config = dict(
    n_layer=12,
    d_model=160,
    n_head=5,
    n_kv_head=5,
    head_dim=32,
    d_mlp=640,
    vocab_size=771,
    activation='tanh_gelu',
    norm='layernorm',
    norm_place='pre',
    norm_eps=1e-05,
    positions='learned',
    qk_norm=True,
    attn_scale=0.177,
    bias='qkv',
    tie_embeddings=True,
    parallel_block=True,
    extras=['capped logits'],
    init='normal',
    init_std_qkv=0.0395,
    init_std_o=0.00805,
    init_std_up=0.0395,
    init_std_down=0.00805,
    optimizer='adamw',
    lr=0.00365,
    beta1=0.9,
    beta2=0.98,
    weight_decay=0.11,
    lr_head=0.0074,
    grad_clip=0.5,
    warmup_steps=453,
    schedule='wsd',
    decay_fraction=0.697,
    decay_shape='linear',
    final_lr_fraction=0.0,
    batch_tokens=[16384, 32768, 65536],
    seq_len=512,
    doc_mask=False,
    train_tokens=111700000,
    steps=3021,
    dataset='wikipedia_en',
)
Each number is 128 + 32 x the weight over its row's rms, rounded and kept within 0 to 255. Layers, rows and columns count from 0. Numbers have three digits each. The size before them is the row's rms in percent of the matrix's.

# layer 4 MLP up, 640x160, rms 0.112, rows 46-86, columns 0-79
091:124133132147135124142130142074084160087159165186113111162089088134112157127103122127101122158078167092131183116127075041155132127106122115139197107109097139102073076142149098109130161073141165131095174176126115119111139170165101126115122168
105:135102143153140078113189159089077210085111163172126155112090200103139124200083212129086106137082143168155093142145119150098128125063157103111164185102077072116149117168143072130110121142082127105161132156107048172139166119189076170117120133
093:134133126154173140065200124105083143104124173194161086109000128109102141132106135133112093145084153144173110167134089095153100113062162117201171159134104130094096109123149114093091168107078132088087108156128127128140164096134101165172129123
115:158135134151099125118197146129137166099144132158198075162121132141152166130144187114157110165104162135161104123135107031164125185125124068101159126172102187111134086097119065173099161132177146152127124078126108168192124122121141127158167138
107:179143164163182141118166115078095151050161163160124086124129141115094155120145150149221171134120138120130128138097109158185136130087136122069150117148057157105078091137160135122131162120052075169163140151122162161148099151153021118153118164
094:139133095093112082154094120119140125158221150130134161140140112134131209151097171137112138214095117050083087086076128105203165116115126127202167083096072173154050073129112117064134142127167128118083112095119116105127101119138122120161186208
095:151156123194171101077164125092099123058143207199138149118098150137074149199137144133146061164060141124159130164109104119125112155105200133171134149116138135057086055111164094104121167077043158096135117127145089197148139126131134147168133130
086:179125122166164118114149147102086147072157159200142126164080127134092160172121156126167102164125131102173149142101087097167112116040133113162168097101084105091094121112162111077131167077062124080117092122130112177165160128149102121150169154
098:143116069134157151097193133093141151095130149205128065124042148121124177136108140129166143141111139101171129164125101104183093148054198125162132170119078110079083089173123061126119164134132090128135120186140124145151139109145127136193135172
096:168146103155178125111151146113069165067157210174155118135086124141127173134082184145138091186108138086160118163096088097148129141078160128154172124119096120077076113138179098082111163094119151099117113129120152167140117100145111158145149179
101:157115127144141147163126115145069125096145133150146157144082091132130218181179161131127077180148102102194193093099115160100147131101129147197167084076085125124135138118125169117107138075149161096073136138114100139164143116159094142114128157
090:154131124178137120112169131096070155087183173211152095160080156126102146153100143139148108170113168088171156140103094092162142130090153115123172124122084134075103139113178103053124153076099141119120114131148118173150142146151112159153143157
097:162130150204149125115145132082094189061158137194129078147058136141094144153112141136175086184089149109135137107103098090155102142072147150118156149113098144082071099123186097089108167105131158069131122159122147165146174164131093130145140146
098:124174162160118132094169168074121141107180136153116169119127144138096141153108179147107139125057154118112086108149120142197126157045155102134131180170095080107080084159107134090140111165104111149130178108116112186124084105121130135146135213
097:146172152149177130083150116086110158076159237174093142139113141151128141133135163161130058147138156128171087142096108107126086109083124129180137120142115116069096068154148092127113204099026134065151126135104118163158166127147121144138186123
095:142174196159165123089131136026112194086168203202120117093101136100125155177095146138100115175084152128145118128117105123110137162061115136130160123094088105087102124122155104116132179100120130105114150134134112161118132126165072130138094138
107:150137104134150106120156108105101159118160152172171080102119174124159127166151255125069133166123130076151179141131106070192106104140161173100175092195135157135128135131121136076116127126129153121095131107090104185158159081150113126101166157
106:160143098139117124110157138098110127094174172179154089144097160126117159194117122120153140158051129113142103104110085076120102146066187077106164162158070192123059056149143051109131131085078134114128097141122128161110183092142108136113151204
104:166114096181169118105113143095110132097181176152128125136055165127067139126109119155132138141108166072172122132114083085146116110098192110165166161134085169088097098127156086102116164119060131121104123171115137175179169111166093156125177120
096:149117124160154067117145141073094180091165195176145101088080137148100150157106165134119099174096137105142117159115092102163102135073183119133128195104085108081069106148157073091134162117113160087111146138151121155121114109135094169166138174
093:128121140167135097110158177092069158084162187196161082145068132135095159154120161170150112156099140113131126145091095118158081117088130097125161172137083101093075113133158118109126178115108111087103151127128178155120141109144087157156144159
092:137154146170151100096146144106078186092171192184154105120064135134103141182090144128118081184053142107139116130116089070165116121089148127123148161121123138081089103136136096114077155080049146071104116150105135188122153109130153128121138167
094:163142051131121125128151130098098142059171159185123013180098129123095129143061155110138144157082133087120139156119090105158121135075198128159148203105096113081084117149178072113148154099110183138155091167139150161095147163142075146143126154
095:159100133169176130106145128110098125066177188191129107118080166150073168166128146162122107167079158070142117148100067072137105141104147146118172124105110142082095083125184084071107175095085118106138123130119132155157134136145110154117162184
111:144124148109178061139167115131093138101143173141150065156069118135145119195155121114141152170103130112158148116086121149201145184103133124106094166110058105114103139146138073103115128138116092104157150080152119130124145103108074221176203125
093:159129093150163113109128161105102126090191154174135087171100180133094165156126122116130143170086133102140117152083096126216139120085188150213144138135107147045042094147168106061118174123086154119124126121140092141141130113090077116160112181
091:186131111162157135160146107112082153081138183182114095141049122117113158121125145108143111183098139054129149193061091082123118156091143125167147097127095164058089140145135098097113171081143157083120118141154102134154131141137054154186115166
090:156151093163167118099160126113098172065156155185153089133070156122109180164101133118148132169100160078155112133139084081133096150079157113143141127085121183083068139095153087101123176122103120079112099131117157152112159109141107137206127183
125:140135138156125119075196153080117183120169178185163194111077133093102136130149169117109077153076154136166136159117111119164071083093112113110150131180099133093102088171149084110115139080116146094085147104125057179159154105208124155123142225
099:159180145181143114106168113092121145099139135207130094150106131102138165144086192127174169132127143116182173143117098099180139139100159124164170129122066121078086132122158080117129135108137110127156109145131100145121174126162093167161162163
086:196117093178139125147144125100077162069165162186150077157067135145082142127095144120125133179125152088124133145082064100136126109053144133151175136159112144088072120148154081093119129146147146091123125150131131172133155128131096145114124168
088:144152125154159142070166132099085171039173162191127100147087134146112161146110173132155111172103138103165157112108086067157145127082133124179160144098088114082089126096176085103094173086098138092146105141099132166114149130142123142140148164
091:157122125167150155086156123113096216094145157186135091120081148117110161157131136123118109157136136126167144113145096076157132112050107099134165152099082144084095122134162101117119150098131135112121111164111146148133145114143101113128141149
098:151126118173132131070117177106084144095175214189146145094093112146086160170124152158155098149130154104120148141077086130120098078064126146154149123153119101077095096109148136068124150113088133058105125164128156179125130129112098125122097178
127:156154125163129069133149108150067161114166115148142108148106146110073111170149173129051165148180130141105116132148115128163105134094102107127171107140091132132116124147134128130154125145209175150084116114141078151203130134126134130122193154
093:156086113202147147100144107133090186092143134189136127145099150151128138136168189141183120172159140113123144132108096097156156174095134121102203139119060125074084123110166108082129138113148126136109081179135144126127166099180089121182165158
076:198160146176140138104166129130090133099155191179146106065062143117116162126124135155157107157116145071110133161089075106166073111046141143175191138134087150076084133133125065087105191105083112119100112134120171159117112145122088172145113172
089:168142146194151142096159128081080181070160177190129104165095116151102159177127155123154103166102128117165161105114108083133126122064134125169156124108078136108071095124176099115134167109103162089146119165125115184134173151156106139157157148
097:181167130160141082131150152073097156073193174181147101129083145132101131172094160124117131194084138094153120152161117096179111097091180142177173144115092105102074099138167105078132164095099157083144123136131117169112123140136090118140132157
101:171138114158161080090158140109082185088177175220150100106083140140115164178074140117096148199088135109153134145138100131123090145084175135151158140123101151092079110165155073102137117085112139071101133138145125154126126130121079146134136196
092:187140116194136102104166143093071181060178180172145095132068149114109157152095159135147110159090143103150129134115094101140108112061168122138171131114078169079078119121189087077108151111112150100128118151129140161128163139149093144127140171
# layer 4 MLP down (transposed), 640x160, rms 0.0867, rows 46-85, columns 0-79
090:126177165047089116130135111110127155184183172132091142149109107077109155089056133119127183134065121110116102119138128097190133113143111146131132105108132109119113043166117130127148167094152127159171181112123121096120127179142066100140133160
112:142179091142166121108141145115148099102150130135156161091156147094129104156187178111139151108105139123087115081155161208047129138109139076166133096053135112159195099104177154130118143092068109143132032122113160141078082071135152166142109121
093:172111108182184122102190159166085170105133175129168160052075160083085141083099154195142081122066157072198089138147103125092100128167124132147129164164133184138145115188176098121079156106099121104079129143075115128163158130121103115149124141
124:100183142198070111113119136153139165116094134074120059158076140104118168157116124122111082122152125167130135096170156043105120151120161132134142092163082227144175108117097129172078178106137135112104076134134109127148084142079141113171118145
109:179142192145177141143097089082173191144111117141154125133155101135103140116117114077215124126166111151108112170096096122143141116095217115147165135121100178127106108124115160105114142144151081123146085127099158158116138083089127099167123147
115:113176173139136084124116096146133085110200191084115123154190057171112145158105139127138075093139135150135114139097121129172104159183148119112099126113090161132189131170184133115168170157114092117120092075091137129148089117129102150086142147
090:183180178162221120092139105071104134076153126174108098085111130140148136085084157113165099155098145142129147186146157115141145149113157188154116131154109126134094074111158087144153190064118135071124160136179084157111104157094099118145117094
072:156102097230163107099163154137144195086120138168127141138089141151163089128088178117101159153119118107182146114144126087129090151140156099170139087087076151043076165113145107089166132108095165109099087135145132164168138098131107129149113082
117:182189152161154098061200129103104156122196179150181110140065117115127138094148135126147120171144121107141147169122119117073103150073128084161101115113109151103110108144126083119124131139146126133122160143133089206120107120114067154147134147
065:096071127113110150067130100084164121121137178137132136075106148125080108078106121172127122114070118123098109173118135165116157091158143121172145148141180132131134060101168157105150157082175114117142140117137036176164112133117073184084103093
113:127114084107110166179076133140096168121115123100157143157143141125106145142176129139148085183151110120130175044145105120074169153112106158160148096124083098136150120153082154081121134104139172119051177162156117148118151149167169114110157098
057:126135110148152159117113103104114117186120103100127061074132121159147105161090161097140078183062167114144114138115146150136163191103224201103137155131130085156173151115095083106147128103152148148156196152159211173096117104123100178209098137
087:117144134159133152106126152068153169107175159124154104129067129125160136189102145116113148211098103138133087179132105095152090115083176102103081153181107151108075114135146024119124110050075169103119141147161103142117148172114139149204153128
102:134101127169183156151151128134102156076169092142100162101115113083083135113137088099081045136111167089097163122121160179096124134105096132161114124113099170141141122125083110101146159157126063106126085084154152170124110125167083130174111229
098:165145165154179149072177132084101127143152144141185140108086119168141112123117139106175084144124108112183085155138116140173090169120118089150106160145129088053075106115160156146121163124057091095096143140106131186135133188152149126180146167
095:141076120141140082082172100075142140052154103131145080089091147117131166127120181148121087151097176126135149095104123093127203125116133124108140134120095141097108157125188092120114125085141115141100144132135204111104158133102124112122103105
120:141120123137128118103160143138108157134203152157155159104127161144130117140151184098065165227095127115143129145073133049157144153148170209110098108144137138088109127123148092136072105088187195115076157065137139154139133103132176079194166131
114:164144112111161123101080161112102156094176157125098134124123172109155106126128109105121151200140127107115137127121149151123112155093152131122061122079141143122103127116153083135167118103113129168082113141123119118109128158142128142176074115
080:155115081067099132088140091146102120141118137146165096107135094090143130147085125158149140082121139093147122106076113177146105103106140160099158119150123064126145116189159155155118112161105120103188112159116113107203147164120110118112120149
080:161154150132126157077106159181120159153165129144086081140087094102162171098093115145167106160119141104125143068082141096084139117096057076160125088072103157163137095114126103095145145075138118089194181127116118153105167143132122181123164096
090:129203053136176141081138159067123180134118123161165094118085099123079149061021112108175072140108083094130092176152108139111147126170095067152117096142139068128133157158180153097122174123143099129087134131149158141142112144121140162166084108
089:110138141121141156048156150137106187151164157151089158204101120159188126092083131091105163125088119122128151201152161064120138136139183157166051059108128159155131136160099099126108105104138127158123158172125101145124129162098107128118095147
104:195124165096139160131118139095116183083186140158081066149126155137117139099077133113113151165113104133078115102133175132150056183108105161189123140163083180063070116157165098092149188098167111071182182136158097226132126132109098127146137141
086:142092121112123143116158139082133138107126122151164140118104137134086125080103106153116109157066107151127127159147138036160148112137117093129105112069047071069104128111164090137093148145168128118152108182126180159092125149142082182124100112
135:144153153095149091113123077135129137125148132094172067115133142106089071118173132159167158179107147113114096134081186203161157166147107080070044170101107124150163149121080082091067114142150128081112156093143154126114123088123141218127132101
097:174124208170116159106100169128130215126147145112113146139067149132095161056085101104168137172115120158145124169128133143117099194090129152121145094078111096119109150164075151141101187175166154103142076097143058135163111080165134168173114142
096:153111176136137153109155138133126212140166117158148087074088136136099131105049145098077139217075100123125118139090135096115091112109166138204116105087153137079101167107140124094141159097147112084131155161135141168118052063167112118167106119
075:102153091159166109116115159172138129114106117103130137161126141102174154125135093137088149142122076080146120221120136153076153147097121167099076171120155124125113136126081173095153136140089161088061101203144127139081086134140145136159138168
124:181072126156097123070140112130093074122135100095170076208130070136090098117154123068085122149096102121119138107152104095116129135128115082139099116133124136115169104099104118146146146129220144160134130132125174159101146152100149176161074162
099:199119183159104138104186070101094149103147109103122089132103112138112079125079171121085125169084138136170181155114156080150120137153172091200092092119105132118107110121124063084166114098104174075132137171129162165142150111181087138148153151
081:214106099095211161109210146119111137064185107190132096151087133126104121130085165113143130163135136100130120120160098129154123140105154068163111111106108132112075118125125079134144127138159092139142112130107171156136149189196102122219149123
067:126180154171132131080155160093136218145200154150145064156154111129106138138102144139103151146112112169146146121120128060103135107144134124184136120070083136057035168135144100108122156107093153098162102144120101135117160154142104177106174177
092:169156181083106111078167144143156185074140126129080176137123183093121127121149128126093112195153128138149141088155146107171123130062077135191149104123117104085122123119137157110119147100060124137098121123143193193074138124155101162151160078
104:191104091136170153092149140141109089087098091100152160121083141103066132156092124124180064150106105102171131115124153123154067162167096139126133141073058112105083101154159120120145160104077119079109086090123142221144165187205136180199144139
131:156091080160153170146174119166088095154146109120164160063144168111108123176141129136140146121141127111110197145154121128146149144111120148158129137190121148134096137072120089124051136095131128113136095137160095096100093089101208126107107097
099:133131093130157111045184115140099149116175154135116118148090120133116119145114200110085141205116122115168102136129170141122111139117146150138116125104141092114104063108125087076165145108127167126095122145146130183152099096143148129191121199
064:217152144197166106107167148141116150069136150108192118093083188130117159181115120148153098149109109111127129098141121090135153147107141124180189171080128150078117129141157120071102164092101123150123103110120172183087115123120115161118097098
068:133116135148192104085128138119148116149170093106130149137096154117096119124085185115139129181115093126166068111118128079191055180163183190138126115146076147073075134141158098087131142115135121088093116122158134157198127112166068150202180120
082:124101085173092123148148131158095148141148131157104123075143126108102094115095141110183108168139111154202101151124150120174094113126098136193133111095097093141077121120035125080072167117115149070113110074130094141129143170159152160176132154
088:182173143142221084164142121096157159131116188098130138158113151088195193086117178131149131143093133160149150161096104136122143172107064087143161159094142157119129102188124078097134188091149139103090122151153110159090118104159168137127092125